Part of a small language model's weights.
Architecture: LayerNorm before each block, rotary positions, biases, tied embeddings, normalized queries and keys, capped logits.
Each number is 500 + 40 x the weight over its row's rms, rounded and kept within 0 to 999. Layers, rows and columns count from 0. Numbers have three digits each. The size before them is the row's rms in percent of the matrix's.

# layer 5 MLP up, 640x160, rms 0.345, rows 465-498, columns 40-79
089:432546507607496502493514582546483496546534493462457514451512533524445510501519526564472448443537503481532501507423532472
105:514532438514443448481519518499525568457542529561466514496543534441436468419507541475584404564507556488522562540469515541
104:417430448505526502498521460529541466492493557508518526485529516487536557561480541482464505431506487518511517536495542446
099:522457472520455523543466460525517541512475540483570497481512524493614461482507506527496460505533522589484449489531464499
102:537538551555497484494537527554509479573495559531459520462518521502586535520509489445356521496468502478436461506449582474
092:484485474471575538461476460513471539517492481471447490504536507542497531441572487518515554458567428486487452539522518511
101:490495524493525487434525457469463481526475535516447512459529505523476467494519460533569511568505480430466382556540504523
104:492542492510400557517505447458494514498518446512492453527532439483621534464480467534447430455478551557462506503514416517
097:433499480534508501492504520469463391514499563482486505501459539504514481478471493458511473510472522486425522417472505560
101:523526468467484445467517498508524543473530489480487473525520518526479504559569528453524474544507505457560494470492546446
094:504534468485447433507447529453427517471556539576489515598542547536505565529513447506548501471495514513487505481483497539
102:465485471487513471513503477466478518554455493504418473519528516533507520494440534499549532567531505478471496482527547481
097:447421432621502531479484498454479424524559548494596479481514494471515392399506492495531557457453520553474504474496457427
102:486468508461512484555527553509504520502482476508556503533538439500530490480474481500456504441572506476505418502514520496
098:484496478527526477541447420390500482564455441535500477539517532523541499499572511466549440495486534535516521486463535584
091:509519508503473450568434450465515518440536504527498496508521531527621502496469531483508407424458602494503461592474484447
101:523548518483482489554543493500462520539463504489481452493472543540523445565515535486518515434531514456471525448439505527
111:505484503426431599482475552533474494483477489469567477499508454531529495455611529485498456500475553530497509510523526407
100:454500554459480454458467452501504526472428449494485541575513489533545457460417478470480475460516542467537411473547478462
107:465471548568496515451509481563455515533484426457503489471494491513468465471483522494466455498435541467471568508474479488
112:483511480524416499475452485442496539518546517492520499487526504524482482516550427457502521562465508469476521452479463470
117:422525468560491479545506496509459510457477526549485563429461497517490432453560483512467462498522543551486463535497558571
104:476453461563527494551493470446462495448518486540482519519454512551567511527479475540533510494418510500432528499427504534
106:468467515469462461426524457527421536476528537535509547411516458484519495515510556548543472423459405482508532562505527490
100:486476403538563499458482467530486604530559500438460566552488395504506491449532454520450468504510496579532522487530453518
108:437491499519540552508521451452485540515473491559424449514445516521563527492515475475504474521538529464502518551531520460
108:448466492501503621478578525500480531507494505501493515475487550530475494476577500452475508432496452507415480447486545527
102:463537486471544511517548560466517539489435513490603552527540482559497483510508533540515451535480554472495516499450508511
088:434474545479401565497488471423508501440551564439458434541552432515540500491460451503499549495492441465508561487460504506
104:496507439537535507469422490478469410450619542476512472480465519512501539463502545485576513467574509538445498528542506444
104:453537523518477501602434456423467421474465490450470464478543496474454532485516451481519471537584481498466499466419552513
094:418474469501508550496516527476470573478542425536503466484546439504519430433518492488400432441526476533504532535540544533
107:495521432463487477422472442553493528492521510494473547556526520501526524519485513504529499526480554593428576489517407539
097:540542529469499480441494396479514554509528513432528524436549506554504506507510484505486491506494497456574477513468458508
# layer 5 MLP down (transposed), 640x160, rms 0.181, rows 465-498, columns 40-79
097:473512482566547533456419575532458492437548459448496514535511605466501517514463511511592481488526542489467524481404476473
108:490533490569539473461466530459511477493439555447471486464491431489494483459468522501485472490502437492539539585454575464
101:541472447501531514499490538527455461500476482556437513548449467459549526509537455511511522480439470517468453582505535539
099:513499524566495540456484427489518486530475486506565517536474524508489473518543428494518572539446432546434473501527471482
102:506493490567499499437530542518483498552535452489467489497546545397546510535495515494434443465499462458568501498494546472
098:472538470458489458509493507426430457589507580434494539435514495464433533492442482500529535450491549459463531568497444514
099:494496579557525499533550481455522538559452492536490462566517535472495470545457551470516505495483488515423512553457518467
105:552492478483483486480541573481471524488562533468501550499552575458512431469500492493523585588526456476520530447463345454
093:476491557450477593574492411570471464479471520508483452475454504447454519554540511449508551455499520437527459511519502496
101:475453527445519463521437486421543454467445493478461489501521508563496529590519516488474573496546530593565525489478541531
098:448475606515474464482460457620532536515511495507469490528595534499494587542508546556479476614506520510513494461507460451
100:447386516506501481520501470516513507505479488454508474473522517466502530531490418472582528444536506550481489506464475444
102:516624491504488482472505571516512486551518502466453551530540462515479512531538550462469558485441448499573465539513574480
109:511469409520533558485441493476461462535475493492538457508578514499525538470493519578453473474511441449461501539496426463
101:490446543519538509521548507590519497517454514486555452563514451598509494514560499504511586529510510487442533552464518447
088:511489469500567489473493489505567490502549489465448572541541484584454479513499545475462508473477512512487503472479483487
106:452534517504450527494498543450536481476481511458520475533541492446477481442467407533510473531480512466436457483446323483
111:502492487480534506480505485523477491502468489483522582542503552514473539538461505432479470476515538537503455485511506501
099:492521422473458541435463509539550457454475489489457532535476553562472504450444451599470519519475459491477477438473449504
099:488445508482494524455424522537481522443483537505494521515442498515399550522569485445501454542513448432503478572456499531
107:432505484412462503462518478543535499478461498445495494505495500511609463444460482475477503556464435550559522495552504453
110:456462476456547440487524574457576465494482525412499498509542421505488504430467523506473479556499502567475554458517605486
098:516484453476497448481507517418512536499609537424528419450470539504518498463520547430519483477504513585448546461551453520
107:577511461499485554424510535508375487549501540483530518549498472443504509497523498506480437485498431463550455503499553455
109:516550467513531506469560476598521522595529524575525475552521425478488406492479525386459530480536455517504500566510530557
101:440534476486521544442529509493596513500438513482508486502529521493523452519499464534565494535462494550445507533489502524
114:537530516464443542505443516615523503545526440539569537494539536495521501503528514503489522483469484552535440502505614477
107:522424500485520558481559510511556475523484524520536581464550467477521490520435534483520563513519478553573492595496512502
093:503521510526541471559508543453452464466495529536464532467477506496470505483504482576519426521443471541528487559491612452
104:528543511585524490494529503494496471473446448486474577482480508545561429502513574497504480465551493479540461638540485430
094:492481505467457521507467474535475495496512456444487500520490477559504512502489475474487557492555513517486533421410499550
091:466522562554471545482477506523501442517461475506451451521475534463463538556455539484542530573494550463469478500496415531
119:451469525492493499424522510488482453449518547533478438456469507516484515470487522448466494452487478475526457520542193543
098:530563417467519517575441464503461487495510534465483547598548521474499501499515505489517474449626511459547517520557504400